Part of a small language model's weights: biases on query, key and value.
Each number is 128 + 32 x the weight over its row's rms, rounded and kept within 0 to 255. Layers, rows and columns count from 0. Numbers have three digits each. The size before them is the row's rms in percent of the matrix's.

# layer 11 attention value, 256x256, rms 0.179, rows 36-90, columns 128-255
133:122218132110148083117081061098107118137156129116140153160112149103090128171140160145112165115131124157087125128077087160135111198150096169130218089149179124135092147127104072133123142050094167117164134146160135107114087124174140170146114103142147135090071153153098143095192138154156151102167159066077129181084097085106091126121112090166119160173118156154107119138156193121117182114161
122:094086087176132120175114149120138151131117088129156124129158109093126166131121146103068076128138155116167131127122166118108150040102169155138117117102158141061090138119084102114155102153128141144124145175182107104133182169124076116073102123051101084153117114145068205147117136157089100035131141174119111144117152161073167061111149118168172097143124145146140081211141111120099148054151
122:091161091157114083168123171134219089146118100123198139138120124106112107105109092130158090138162056125112090127136128107114160176100143136182111160160166111118145092129095135181118073154088084156119119153099203072129135074120138168075128118132131149137137088156184149098114076102052113117122123075139143120111158085163114081133138161085119107124132133149131103092089094158093184178129
131:132097193168149051114147099150097127081140160120110147136103180094175211075119130161098105048171121174185109102083036128130122122099119150104133156127133096099187109118131165122101101118134118097116101132130117132090130104123159111135112086191172116143135152187123094123129082093091184140147145133152139090150181124136093192119142126165139130147121140125183094149112080153150129095192
120:209116166158099134071109121109168120126097159126122135130082111127165103156131085064186119135128114157123150061126126193110080115128180107131067081132152132161149200120173121184115191086131149082147063140048152140125093164089119120069087062111024133121141141146146134100112123109132125147165094125130128127113109115162167147162150150167065114136103144081117165154160129076108156089179
127:137131145133167110146099101076131114133128136074221159073105089082145082085129115150114104097147082143135128100134082146048068204154141182145163138122097145125128160126204149188146204151146102140065147128138114166153161153110115103167115134143117131148133109130167142123132162084102112159156107106105190158067096111103120107089090110109128123108143140121190128081116117142146124076112
126:153134141127138084149145098121150160098138130139081106130088169112187134143086064107128124137047138165162211150130138112134125173098142083105149166124110139094145130129126128097173111109113096161093160179129097134092162236138161180167138123099122144132123147149119152121141082120113104146130208096144104123135131079112117068158123087172150104134166142176118179112104139120175115171138
129:088075126117117160086160130158218096117099167120141107143165132137171197126094189132134173108125084108103181123150130160110159090118057159159065135117121125129118127149130123128174145031081161089114169090101163181131177121157082150161154143134090185063174073105115150095132155127101105169141097142185092098140055131131177168127108111129108153133089125110078165151150167140162098178137
128:159203070170081154137137137131159108152191056170115164115179066130248225146074127133113120114063138142141117187131129173131113182135048136113134110080128128132158144161069122153150170145125146043130144179139115109127106122124125121162145121133148132162132177122172073130137205080127136133147115145093084160130142113096139121110143118128138144113104116134099119153143062105079119116149
122:117089130082171141219157134139091068119140099119123123157144137160123177181169136110125156079072137147169109105156130129104163162135132162119163112152100171131174121091142133073176113110183105159087141166115083169150152168120126248057144113181166183126116090160129140134107127128154135156131103097157146152161079101151143098133147198142150102141110109109023155108150075142105094187095
127:131147091176106147122108114094093103195085114143162120107143124123130158115199085189066125114163103118127153177064150095110155116139109126166109126147144164072090174125067156134130147206138114170147158139144161136129112191138112094134057155146103192131138093119155107159166086067133160159139155114194056137151095171101161126101139109163094101142070147113121050082016100188102122160160
125:134085118121152094102114120115069119117089082082148074123157122113155131135149170108099135148112156159093156152144157154122121094083153121190039092111111148155078161115101102112097148131118151117146148091089109075096108129147191166208105071144186112201160124091165212172171107048074122135090095125159162177060142120079094138142142081201145137180090160093121123121156085109106062123142
125:172180173131081084132119123108167059095065072128153161083150164073098160112115098145121120122104138071158139139177161129105142131149167096095106147138187158179083113139102170131122125160107116147251163093145066099039173109120119140076069117143097140122148105139146126137098197116117162177116128086054131045073084112129128121132137103163077117112148119189119110110110132132125112117097
129:122123091134156082137137125063086131114173144159162134102080148124140085193133145130077114082200098154135150109130104176152157076077183093098094150180129210103231180136139087145140181159111141087182131218138109090104111097110124119160094138184083126085128124173137088110114141141134137130139124140152111094151127175118170109136140154070126122098102150093123158153151072136159103110130
121:126130134055124111132103140170116118146166122118098150138082159143080127133099130134159141110131128158137108158093153151113116181151081102180138191112099074129131079146119105160123142123126154097139133158083187104153132160169099122166070123169085113171082148128160135176145174127048087184152148087061166104096162187116129127145084139139103048190079165156164147101157157109151136109159
131:123142101144103134114159072124121103126162174120138122100190180095094157057110119166105129090130125100098194145181133107105062108127144126156151140159141106085066185125091124158115182144080170129111141118078144112104098162186124151155108110118112133155139171152049175102141112114119154111099124175170134162104141165154105118142110118091136128122121117106109174150126149092088128169163
124:087128122165093146144147109145086136117126138183078093182166125097168139133083142173132140161175142138116071118097121141122112167131143095176088129108121164123124090141143120211061192148098131146076072095133137123147154144130117154145151134144092109097184062128116085201109075165141132142162170136124109101093204136143117128119128141153113144121039107176180176110115132100164131141091
127:164100135133134098136128172076106095137151128111159145115135104148159118102154152135106168252117093119153136070151119101235090121135149105135113088102110133154121129155135110152122122136128115140166066195131133148083146165156143115111094140123172146134128127142127152107093157167120183083125158110124141066236131204129147160098126106143079126203111112124175082102130132087120084153165
119:130160156153145137159128090099106135128135090172144144150141098155110093116132153123147146092113150138150115050073148197180144161084102176141111182176116105110172148123157085144193050133102156175038105101136123146098112126116129128085147164157155172087130145167128152164206140093154105178168129067143084148149148140087107145123150128184074129131125112108157120119100185082076117122170
124:118092101106143187122109157208135128100142119109099150123084117144151103133106133167169151087160143165125121174092167129113071096130099122136135176159088105156110137138148129129104146164158086135107111171102161192088064115164128107079181110201036150174104152121137130119138134131089144113165155146082114121105132147172080155117124143121134159140146176123065111107057128155083106148101
127:182107097150099165167107151158108132104040072169145118099130133169141071113078167110129115106064098178110097123117102134145073198111162108103170147122134147100131107174094115119063117169033111175101155096119140115145120079119133101159070150108061105084142131100130048094162129119113121098146144152122129163131113091130163110172132182123143117140105130050118143184131175090112124175069
125:115114131157106091084118124161069146134094116155128128122114130146138149203167107155236130085100122131126072119183095143179121185111133188110153182168132079104111168159053073096118190144132141081124086194120131108121181138193145121105112092179093165103174108159163199113160165163149061090100101184099143080171171093089136121157128145162101110131142119131153135078128116180135105118149
125:121123112088158187148092102142119155192099145083083081078153143110136170160090096129057063156144075074068144121144141170110143123123157142153139115110196140135134062096099118125121173138149061073053140102128126191160141113076119151164159079173142148103122134167113211093135097131078128180116145104130096092086181162144194092196115099110115143136113061177132139189139119106119170146175
128:139143085158113169115159108109122143180193135117066107114147114162123177137119181103137103135101127138112131124038104030112107148163101168136070137155161181142155094180113138082081132118131129120137115096158170183117121182130147162126035167083103156109207142120140097062129130141111187121181075109103127081159101134083091139091097088107052137168141073129130123116155158084156124117140
121:106147138157141105103170138138130134157138099130207126209158093141100093133129113165073105127158079163192072134160115114113133150128121111118134111128096173151149125176141179099092119147172137108143099164111123095132091138132077139155203130070107136110137121117107121114202165055111114127157192113158123076125150096171140099181149075146116140088143128135177121171133080115131155112085
122:124134088192143097135157107061065176095136139067098120185103133128116146163134208107146081113085177140119078185153110158170120128074138090187146102178182133067128133147117136175133107084108104141099127148092118154136099135108155138118156147065139100134126124107184125189127106088144153166118176074150117138138109148147134135143103162123118107131141082125086119164209094127103146102152
126:122110067105094144099152106142161130118125162121127109185153181141104099129109093188087139122205131173120147075095064052110145197097186152164082122121128101108134100144099149145075071158156145106174064123169099142126131129154146133138129085103144129087146191083090155179115178111201188137092121098124155099154164109093173184128097098100139117145154129098112117107108165158087140139117
120:135085143108114114121088121116144118077118161074106158109123130157134109139100126175125098158150121097114165141132145142090133095117166147095070149144153128137210133161117096115126121117123143173173108169128127151119131159160080166164149197119120107125111131136196127096139137134111124170148177135133069152134102137151129146130081124110042161116118126127158118153105076110096187148073
129:158172114159158114091122087143144062099125129098108104101129153157129086159109085178118132175212103182156138088127172138164153178144109169176096175142131108058092071121178154059167149113064069131105135134153079142160105087157102157131121102148130108159113103118137123045113131162103127114121159100123119127141113135103123071075179112184147107111098161116143111125139170126121189110196
122:080143105154113105125153137148130142178086168110167142128104112106116143151102114072118143115175104104048092168093110163116142103091146088157167096183110143116134122082147121059115176094087136110064124154109094156138176120081170062164170126108081184194113113084144123098131136148121147103130150094103118159131025135157128157151163164150146105076144139086178158082157150113110101129125
126:105180076128112139147174182136089105117081125118136101045127191171182113129136085136127145137137133119078163127168139079124105102158144117101133119143103114147098113127082129132163142101142142159115128095028126050109146107048126141138085147144151152155067123140142141161103175144081167131136131122163097160098140201086084167127094117116139119141178094139133088092113115172181160076054
126:139159128148112147113108180143127113104154164085137122080185203104147113142118109142087125065118125188150135197143150114118183121065118130200180154152163068153164130123101115087145149145125186140129086136102154161065191143202114114149164142151160153114193168132114088146163149081113107126126093126115170156118104106125128141076102100099148054175122082106133147137071128152097129106152
122:090117130048044146091167142145166127099131154090165196133143135109113170141094100091111173164119086082110106096107132111109159167170142163116129112131158152144150121179078156122125165113142165183073141175094152132151121121098205174141142096130162077162097148147157155140132098128146119147083161104126119124144124112080087174152150133155158150138059123108120130131102141077151184106124
124:174065177097107094158176149153125090097144129123129089142074142182116126166086114128124154152104104169084150127174155116123135149074085147045081154087184195113131082161062091188087146118141106126130148154118098111118150127097145085161136181132185121109103100076046175116110084090125154156130100091131147119147119077154154134095088041151142142155162130083152126178078142146168047178124
125:109156154078113101146138127162100121166121123148190133104143154111174123098084130145120146111066083149144064120139110095128160105136127119168100186111125154129150134091113104165131082108114097154085157117168145126150066153169102118107114070109113147191104114141162081212088105094145156090127164115121160111169075134173135109116111094130169173099190104123105121190130145102110129166116
129:125156153073180172104144178173132093155123143098074110128155081129068125165146079105077157163154127169122155112099101114154101106133126098150148175121138110113088129150084127174170120123115147071113145141107151141096116111112099092124110100138118159145140133161171111147137111091155169175123124115103156141093103131112191197100180133102193125125090121205107077116093169152105132138214
122:130126092110115111143126148167098124074090129124093160096041120136110063077149111104144096080131124150134135171165153085184110127161068122113109122117129070152140149090094082156140151109125161125185144045153153207144129087079076189123104126087180127199170147143173115092075155061123119143146150117130125131152136092180129102123099079102122109108117135135102112166144131120165161130104
120:135108152178123121128106217112187172134109108128152179122110146105098112130103146109102108145096192160168121117132127146102136131152118104096115074170134129117099164085130149089130140162116112168144109124134118130137127109180093195122153081142116119123178087104092101123175218112114132112127151105140120128183085094128124202093107118098119136124143143188153114059125190095142121159166
123:055199156161112100126152122113129135132115169117094083162117169107142122118133145105120181119147127118148125138149100108128131114152164162151057075149049136102102150099178119105160050180110101107082106112101110070123186116131133038129122111135087097099105143095162186165192149121107166117148129154038108126128127069125121114186154113105085134149136172081109151139130130151127153132108
125:151081059133133138105135068160090107136147128115166131136123164106126085112192116000105178091104048141082107153111140095130088108124154166143094184179136143141132126167137083137138107153120171103080132106134071125103143156175150144172132102124098074155124182142116137104139118123120107140089137115151177190106111123101200126117136144159184177061132175116114110110133142146158024152097
125:164098158098145061145146165153095124106136128175067099181110158176109134126114192144113134120053147151143123126165133129133069077087215212140152092106129120120101131203214109147117147137119108129065141129102190105116100070185119170096106149121111134202118102145155134130168120098169173104107133140101146137133108161095069095165144073174128117110166088169145129114108126177154119166082
122:136128102092099169138085167093124123139154148135150117159171155066124080106139083154095096109137083183189086180097143126149160116174096101096106108161131137139133129109153042151131114104116121102101143089150100135103143154115202149106123039115179140139112161116119123100116141091113113110112143118114154111117199164118154073177120158119119108153073065127135111145120133133170153072118
123:089120185154149187123178107163085147096123127098114128173115167160086119093125105049154181181103129115108165130130120202170156189147126075110096159123193142091111205153088149104155142088086122141107099080106162120112109160139157096109121102140176144184150102178103119154105129102177084145158143086143121096103121096120167110188224144152100137163134125090182059129137101144117124109091
128:150165141099137119192154130079118130160125152177110137107144130123122081065123131065109109186053137070077114132065128085110126128054076095185116120207102188185161208117128183090158128092138160189132133156138115190153113134145126140160061128138123081156110115127154153131170140149103102122155111135121101111106131175129086091167109110150064136134135102082095125143165149209148182151161
122:166109089123132170105132214084111146066096101167137142165091167155138073129139078148141169160147153088150166151112083144056170130131064171117110067163114147087110075118092120107154147121080127126122100117126176121125119144175080107148126141153122139206174166128166132111090033160136172101122123100183121207132163050081128134118093109074118121100149146138160087137155066148154100092135
130:213178154111132178177133107111109188179154084130098067136177114059136139146114125120120086150195135161110100102126130134129117132123160126124135163162135127128130161123141179190104075097154129099193124148143228148105135102139189162130107126112120144099114168151098123132074161110159115149165140110099130191116093103142166128169112085140079149130186158127182135141150106110134114138157
130:095138130115177148107088091130148094044118152131112164134124115116141162150069199157109079055194151113063106137126132127181157147154180062089147147166111146106121169126097160168181119139079144116133159131062155167158213184104126136108087192095134131150116162112109107127187108154157106124108121162106134088161160010089107122089149131125107141158137094081147100159152138136123147096149
128:184152160141146111155148153145107130186140109093185107158154177126122144060142170160110128108141168110129130150125085117147112202080111064099139098065182165105129105089072135146132142117126161183138101067108124077171125133127068132091088096106112128130052180177133132127091125129137132121127102185174200128072070125127085161148109189145140132115097165121130146154134125078126103153096
124:094116165167111104175121160154139131087183169155140160137181150178090187154141059141130109152141153095121104167096138090128111124097097118113140158164148130095087189099128185185106093128150132104108180170113135123130109102057150078150109129162115115117110116128083105146172146176130144105129147110122111161148160122099137097168160080134098104128132143089115169190136127051135135109086
123:136161166131164133111170191182075164113130194090141135100117161139167168049131109130164134057062149153137160151096124095080183092155148126155152155096104185102169051096162146141166155145073150066116115159141167110140158086121167123132110108113155109161140119093139140152101163132050110102132124123166115151138154136089152108134096090137132136099178112139190136109156105159109094182136
122:074067162126130109165204184100104140201099103207141149189133150149154152119080075119150094103127129112151135091167098080119156124130091143113138163169102185090142149141142104120111134085135173126130149145101153091083131167124087128121102066117094150104180106130084135092141110128152151078168113077102168100091088141107082108131075152141174110106134112149169161107109124188117128145108
123:169127066078072121172139129137096122149154115136147110126126121112152137117114082130119134134083094098187110097062076120130144112153123145131107136147113090183142102086092127122140069107146123080141082153095145099177196099068107140116156193127087131238113098171116121176139095120116105115057112160136169159132109150140112118180124103165188150028122142094049046100171128142126158167126
122:082118117119123116075100176142076152163140147193171132114153187172111102166097109122118184114139140139112090165120093159113196103144055089116122075098064166127148096132057164144114114125131125149121197109107132177092090154138159168132119151091070054108119188137099117123119140072105099115113087111129135123162130090103158093098154166093109118175096171149161123129113083151114130122137
125:112159096153115160156110120098179128111197078141102146113194091112175162090179132078086110131085091159148121171128102116142097107103097123105157172188152113099087151191066093113041154043183093155110113152068167096160131042152105117091176118113119188115119152113164118063120121131104150136154118156112128133128172139111117106142175166144142156092132198136125138126111136118146124171145
129:099143109132140123160142092176155141155090101129179136160132092127127147179060205099083205098115138125169137151116101154071175118164069123028114086171096138115136161127110160184132181110100155120091071182123168162195138141108154127139134078146176093060104133123166163129135105148132094157130124118069114205134126133104125165116092104107154079094103103161143114102116129145122047163109
# layer 11 attention output (transposed), 256x256, rms 0.143, rows 36-89, columns 128-255
131:165164146218143098102094129122129209186160118123088142147127095157112125162184141067120111125157154109092138131084166135129136109108131084157144144091131197136096131139134123098104112167071143122109140125106090118151165133129164154113134111098145092061134137132145145078166071113108114105163085042123100179104142120088144133163084134236152130151172136136144143117156168142107152144152
120:076073109115148165114104137145136120130121143123185156165113177076085124094116164126155105125123141172151148159077077091152156134187139180152154100164119160117113085138099131097093144119113148143121097183054126061132150130149139153067194095194114174169175106131138156115108160102146147097157105105152109129098098158077175105096077104156046171133136160141101073101174168099146146149156
119:152201161169151128095154129105139176163094102123148078107143075101110114058117119128153103170160147125139158127104184137167158099176065105121102084115108085135128143128061162061073100118150105135094123166199182094105118088153112175070147153155126128156136146149130171154137106118125075169172165142139172107129167164126166131087105125052128139155100140128092105128152089100145122116133
130:160191134168151142083131120072155108089119144158068193168141171144106062061147167156164127144077107151126102118137142128143119094101197161163158172138206160109156107183096111153122129138082117090132150101131113160112102134082111096167134126137073174162145106138115110073123124128092070109132142123121161097148129132103141156173132092056161125144100125091090068126107092179150079097124
120:181120076060158129111097133121143095124134140109125145114089100156151041132096126179151175104063123104146124094122122069072087116168161095106106143056124122133085156140156072123094168125169101090168128113109123131162078145123172093100129120119127163125122088125124111167143107157080122189078164091106129141174141147101110108115096143137174141086129098102162131144218087114205133142092
126:146124148113103081094121111147078093113151138181170156116159055111112058088182080156114084149120112120113113106122146121096112130113152124125105133083090077136141130128133172067089125128104083087087153120141099176094126121177111103137071135129121190163080145135130157127132152105119112138107120099156136106129120095108116109081150131046128103126131130132136109087158131082078152078116
123:152118113115094135154111091124124138154122129134099167138135118093109165165077099102191086156165144106095085168169111109159159071064111058136161110182138126184091130162100119095150116127223129130109168187175108151071089124117068135149146098122108197138154138098134163126130099093153142167185122147110113145150101142138136102154085094135151144068116111136157124102139166134145130129117
126:131134090090140149132122180070119124120113141121090157133142111090134138120110123122092161077124072082117127144120134134144086079082095096111149118157118170111146160140139108074132104092150156120164114115141122113128150213083119096091182140203149101120116123101171073151143126120079095090164139150125124127118163063167182090122108129132121126122169113065141085127174168153112148143105
130:099170109142163136138130150091145118175079112161162126159177130087128115161110163058106170132120077119097128208146077138188126121137166085083115131165152143108098158185091169157154073128179176129092168109138099090125141092165116142138086124145099176130152174059146103121126116168144168113104106166116144092121118130108162109153108117051065090114141054116115102109165172124104128051176
121:118120096153132126162155120134156133178128145141107037126167125133146126093133207134132126104146080136140075167141064157142165187097093116074150159154068074086162077087128150139173177111182122178107173124043131128083128135128112118129150088103153158117116108156156115132169104099079112192149113112081127113158093147136159102172098162143156154089153137083158104159122204124109119137120
126:130107123081102173160109124143138144093089125129171155122128093112150130134096172156115130146113148127169140097135163110089076166092134167132082085189169092183128117164158136186101120138114151185175171143138121109155147131112108118169151109138172138151175117185113088113164132165129132162148114113130117145100158157190123124045064097080119175128157136128144149118153150125096110121134
123:199137121114137145119117135165093121123098085162114110125106135123151116115158124106187130120097129175188143111135138146149128151149155122117035127174068176035125144099106141159135094108208135170202153060149124106167150063103083119109134130128152154123111140081134138149106097093085120153159079133093199180183117103143163103162085056141064144144146109105151178148087109145154100112151
123:088110124041129124153132122136126140117147103117106116100130055109112119159088151140186138138173153194111067133117081129155109108131128168156073083134172126162150120073129110171103176138124176179149059068151134119134133145139187155093107120131122158154128170133115101110144115194110079121170136086126113221081074091166118105101125115085094179127114144144084181100083121179101128177127
127:153176091120133106169166108150116076117123088132149146138072156170151085140169185077107116025066162155105085080158130140132154193148183160094166205129106092146135093113151118096102080115130179154129148136075092127196096061142209099084121141153195107157122161175151189175157155138141180107115172118085129110115093053141124067095156128133105070148158119121178085120118146132128131140136
117:168112156147116132160125126168135119062130147126084190119129147126166139145134107150200124146142086148010129110142158129211101103157133051096156149124200114151127118064175143138255133109133101100165102114111127170148189146142124125106129182149123156128134112133157129150126181088088156109145149131172119117132111196158116137145176189122118154184091134141188130129182140113097142115130
128:131158066146119125147108140147117158132176103170098054118153092091159169172182184096121127226147123182176156182105147158116077159121106117132126159101145127122116086161127151117092170139184110047176126129102127150156095173080169130105150119148080153122140145101089107133121166110100089118132084124119090095103136156138119063136061175097165135122152134078135072149137127162109109134094
124:134101192125148175145122169100154101100091116141065060154115138117129156103167127115201121136129188163116167081137124149107143108088186147138130137092127098060117073132129128089102138088104094141112128219053098129059089143112102102070190157171153120125097173110085100096121107140105138161138102110118177102165145137179160143145113139108139127144073099129141214093101136176117142103121
122:074133105092130091126102160090146040134089115134089115086147117121131073094114140100128159111133117132157132113111100143172114090119149107081130151113108091108166122041118129094160110145072115172139026112119107085143159139153108151130112151118077167140105106209130147122161097167184093124143075117083149116212149090145170142136137122102141117148199138130151117118144139101139131181102
117:157106133149205089095125116113111202115137093125159126168125137057112140083176152110072144149145149147139123079129128106131158127114082118143167127110155107079115195131115166121128131128139141095090098109116100208151139158117134171190135086122134123163156091157114166183119136155074195139159166162116110149067137157157079114100140146210123112130108137086145167150114131165102106141120
123:105095152154154131081135174184147107178145163142103160107152180116132090095110105130156157216147133126136137124104117116134190124102150120143170108103092103107164096138158096132117085171145105135146184107161089192131149131138123116120083121141101171161101127160106108109084116115107122093102113163114140140112161132201111123127114131199101119074148133209125132095063094102114191122145
126:154153157114133134186112123133117116174112155134137168150088132116133117162086183166145111109097171180142101083115140165093143081134147071127101129160104087129137087180140128133090118135114182138128124139139100138087081161098117116128137118147117110121091187099071123085110104128128200170148109214120169137115123163129128112126097142171129119114123128120157116141168096072131120100090
126:111057094100137147122166182153137148168122116116118161113122115153195098078103157135141109090194098174154139080136156112128153158127160108083190197110129165060099086134074116161117161072137151145142159101148114157112093172194142160140159150147119166100100134166136172083101114186125168141141097163093176169112152140138111115163180161101163113125131116090083113164158109120091179115179
124:181165188119151122119115137093166182100154163133174144107150187132059129076102113129160121089122136123080052170115142186147104076164185100101129105135125099179158186137061110121120125125142108172131128117132105152132135112146113055085128153131136117108139124124135116160090155113112154099132200057131070139177111151128137074110146160141167153099138102058132134142158140091144113076120
124:149130132070133176160107146076101100113173112121144158088129076163177115121123096134112172092106202165110134142143095169129118169101021126144152127145126122169102154160144098120071157120082138154096110118145143096118155199095138205135113114141123108206147158167062115049187156080095139136176133152152179134223158130116090153179128143131156127110114098133159077135171117117190102152112
119:145146181105118210071098163112095150138173099114126141102113161047120168207145125131146101166127134215101155119116180121092111129075104111089099104148116129085104136120057105101086101140132126078144112087054111099111113133108066058140159125079158155102146136077089086098092121099145157117064188091165155131178135102096137124098126159148140092102152104176125094142180138196070136142142
119:191075139188100141125163139098112093141085126094109121160094146137125121127201130150115098086128121165140188164140107144071169139199112115140123127101123090189094067084106121156111143092125148174159135140215130113139170139101135158102152141129157112125138133139156180196111171055108168103126122115071168092100141161058111146165065125221150119110082109157083094087110168113144163104130
124:098123168131197118156126139093136093018110083134084117167139132102116114122097102054135093107089130147151179144134163162088128138144141194188083131109137123158166132104136135082116140063118179125131145154114194123112116153110141093178143099107148170111076118135087170097079158081167164127051121123082107162190163113125071111131109189116110133138119118165161061189116088157131131095146
119:130155146109139137096212116149117103129127142167177150151126156159129087083151154146120160125178140187123072111175171124151057140101134132166134102125119151149171155122071107158150189130144099205149100084049099115138084118156101130069129189081146160158125140138129122137151147188131124155149113138084129142120138077134092107133089129161188168147168162188138091074104198189111183132145
123:142163138094132109137139099153126129095096095075151129110120126117156140130072075148122154103161120121148117101128212144166133093111206122149170088131122086140095120120158150059117131149122178148076127119190122136139137116117070190078128088106109153125097090162163115123135108172098142105085133104133138129128093123121150124094217155139082160105164106070152072135131157116143140095134
123:169120106101155190158195138141132107134087168166076066192111145110147156093153122162069102187130144127143146172133182074136178145135057144123139200128145112092219172132070138159146121170150119068130131146144161071082145124119160087058106100154114141141115151101161161128108091135093112157124122046091149118172069132171111169110151155175142139121143099097108169105126097141139136129101
125:160135123146101104079129191081144158148071093090097128163082130101135089139120058109099128128131101181080056098062108161160145155124121100106046135105096077175105086161144133094179149169111159161105106110134122139085081142127123131126105167157141124126139158176163184150154188089114122142116131184115134108143122122103129201096149047144135128099118139102165165090094145149126073148124
123:097110128115122144092142103161091143084148111110109157142141201124145108139136080117114077078118108125150111153088107137185132146085130192148159174169185134096127102160118132150162165171064133135172128101090149080098126140116078214158125133099142125164150102069125129201131136111132172081140099117141178116093112116138094103131097144144114122140115148123190147133190120103119159071105
118:124103133138088118146136132116110176144118131120117161169078169142126102108159056098080113123076122192074133142108083102094101154142110165120144103085145234086107147129154130072149130145127147122176132152083096090105103135190108131156135141152212122135113189120163181182134119178125070171126088102139094158131152126123115119154129126062105127138151134136073084172118174080130095096083
122:185150162100097107109110117101188049161126195120146154097110144100151152138126147107179133050095108148138068166097113049132119116108081135135120118132101121076160125158125125101149123080086147123123119125123088233136095115159156125111171095107177162159146146096077169122111107069122141085161141124096138083117074094185178190092127120081153121142110195165177088121099126111056089098039
124:182092148081089151096090145166086069145097102105181177153145103112108110209105167178092133138114124134115096101132133092144096094122101140110094121143157109059215065153128151072117131109172091105089101146138092081149142179135162150142087135127203121105150083152148055211111144137161116101151133121137137090087141120128089131214092151136129178152156140152104147124101095139142145160096
125:166079194099102139141118102074132095115110127116069141148154166070164165145165150159142170137057077157092110118158071134141120098193075167133187121120123156149108172142162119142077131171121108091133135130174159117105181125135116143082085144117167130122079090130171134209117141156083180091126199120114193135126130144123154091175121097136122067129132197149209086073108198154120109101174
121:132136170150142119097093168143072147129144143183164095145121082168114139117137199149091176068154160159077071181134114089097047149113168106124140203135138160153168115167137153132128122130116143168165036120144104094182114102115138150128135149101146169139097152080093133136119139085121107105077122172139186077134173115119166110135110116101147116117065141175066187097107172119129145130097
122:088106131157089181160178119171160093142172101139108142159144091121153112088111172133094112129182107133125070134153106159119199143113152191124115141137143163129112089114126117133109152194119177203112090104085151148113101153116100128106089143132086103171097078109090124095121095119197139086162132133139096157139096166212097120144195144156143101145187139157201173125143165197137113144149
122:110121102110125091159171141145172168140127138134043109147111135101130154180141126148165121135111124140194149078179133137115154087066126182142160079116088075105124064094121115153130106122132175118166162084181151104154109139145145096141087181131153083140183136093113181213150189134100135183102163080167118158174096107173108083124109113114173132188076175133093131165162122130179112167175
123:111097170130191145169114109183092126146099111096153087121139168148150193132153118097149146215118091142080107108104068125064112099088137128145168122152133151074113167161132108136068076082150122146128153153164140079102029099211149169133145128143123111167114136153090123111136119197089167104144176159055104101109109146129166107132084112124105134186157148119229122138132114149124084127165
126:108173148132136147107079095155119129141119116076115172128165170185118136108147154111111152159172155142100151099135139156121144094104136123154128120132077112138118168154113145168204118075158142134078101125138109106080079126188108176184104173106163069151061087128147156052126112126102128155151109128135103119128086129151099153156122084155134166142118159185118163130155099135112218132142
123:152124135089125104032126148145156143107123106181146128147164119122060121122089114096110090090140084070108120140072097102089138108147168129137165163131167163140070087133129142126118155092111090149157090138133086137142160080074073164129156122086072160189140186133109140212073168084124152152184075159123158156151114103136074109106119122126120177161161134147125159132146127098149089177083
124:122129058110127135151086112102094088185121090156136115064144114139115109089085122181145147115145070125141105135095142135075085109119076096129109115159192156087138111074158142144129181117144103092113180113143117077089104127132143134115137114123225082102165137167097154178124086186131176118127120169119172126198131045133119107132097181133124111122116126141079158107099140130190136173071
128:127120049082168176147179132149122128111141131157151168111106155175098136160151081132162153135083142131121121132180101064190103163083130039134104143113124131140152129118153137144156103113195124133116072129147097114102151082074153148093134106180133118145117075211077130069208122127089183165125154138065112050144125126138149159099139112142155150129145105124059197129117124141170192113153
120:097146114183134092147164111120072112146159177123175093131095172040224114125119115128134102118155143082136095138170151139123179119075119162143160062139137151134112094133121132139086103104119114139153135101148115128123110093215112126098079138150165149112121154098142109089158152100133096165093141176124215046174084136106111147096077141086157159095120111110085146130102145136188112077121
123:165152121164185071071155155081143138158190081180130121158122099135127132139127100140131118134168136166122105150181150111140132105119095076151138150138117168103142088145130107108148101141117103190152111083143146070144116138130160150136209083124116157103116080076123130163089098215137097090143206070192120112067130139106157167150124156078110086158127121147110139111185111104140135066126
122:132117136110106109110129124150134142104136120132098150120132155163080121082136108128088171148108127109132064164191119101141169109146174137136143060188142048140171180153129125124134132134101117103119182146112135147128119171113118127143163138126156138134139164150140159107120121107119170148091109150153130153130140102127125117099148093089100126104146153131156085157143155148164121128171
129:165144100128178170162113118137084152135101110159179159114097108042126153164164101116114124130122109120152140134156124121129086119116135073150152162123207179139083085137143090133044112118100046127131108128082109145187177111154104085097098178137094146178092146122110105091135192118146164149149120152118124151091214151138117180173084167136131163149203096112156141119080096096129081171185
121:147157164139126127118107113006153110174119129160107054175099114152181088156097113122153162167121126076082128129162164130068143142146073114153192106161167155088135124150077117179118130113111130098142161084076141133121151128089162178147134200128090104110149169138100153193150123129172183155067171152193073132146137145122103093214192064188076076082134147070173125144153100109134074139086
127:134138028113104070114105197146140114144143170126126149132077107058104221063194119122128158100159102103137107129120178161143144081164162172183095178163142120103148099106131162158158142088106124141128134128102164151109039174112110117118153088124133107102167169140138077118161120082125120115124135163151142161178101146074043093121111102112128114143084143128115145114116124123119139115078
117:130168133099124175130121128087089113147116128105141101134172101101162143163111156089123177077177179146135158156155088167130167185119045068164108108114071185093128082137133106122134102105069138102158157158068165154058182115155089129156067093171156112139109110131167095132135129139118136151147132148148149115113097150154058148092142119135144159101107162135087170126154114170115130183130
123:140129123124101135131166194098166131107114120080145080110130129138138125124087166123074099193152109112128094143151142071136116162056116117133149140152103084107112095115175164119118172080141053122134111068135081139162178149096110149160115121158157084165083131148109156117135193145167135085128142089107124123105183171140200157125111106111092072098171168131104139122169097184116095118094
121:135069160078144116102104134157157135129117204139140174139081063093150139115124122055102148105165079132173159119139165158077126073095145162130158126126141134164138115025158098139106095155149128114179131115077109088168092097100167148145126137079182122161087082130132145084202123093159154135134145158114097102192133114141135213134162176065087133126169158070091098105119131139125107118139
127:080107130196139166108114134089181155141147115173174096157128122154135110110147133145126146154101133094110111175140155114080135116107075180108134093170132117106073107160142129116112118169158107148166095117113175173103119172097127140137111154094128129111123137224188135101127113161062177125160143143102150110175145133151123114099177092159108147145169056134067109148152105087066129108123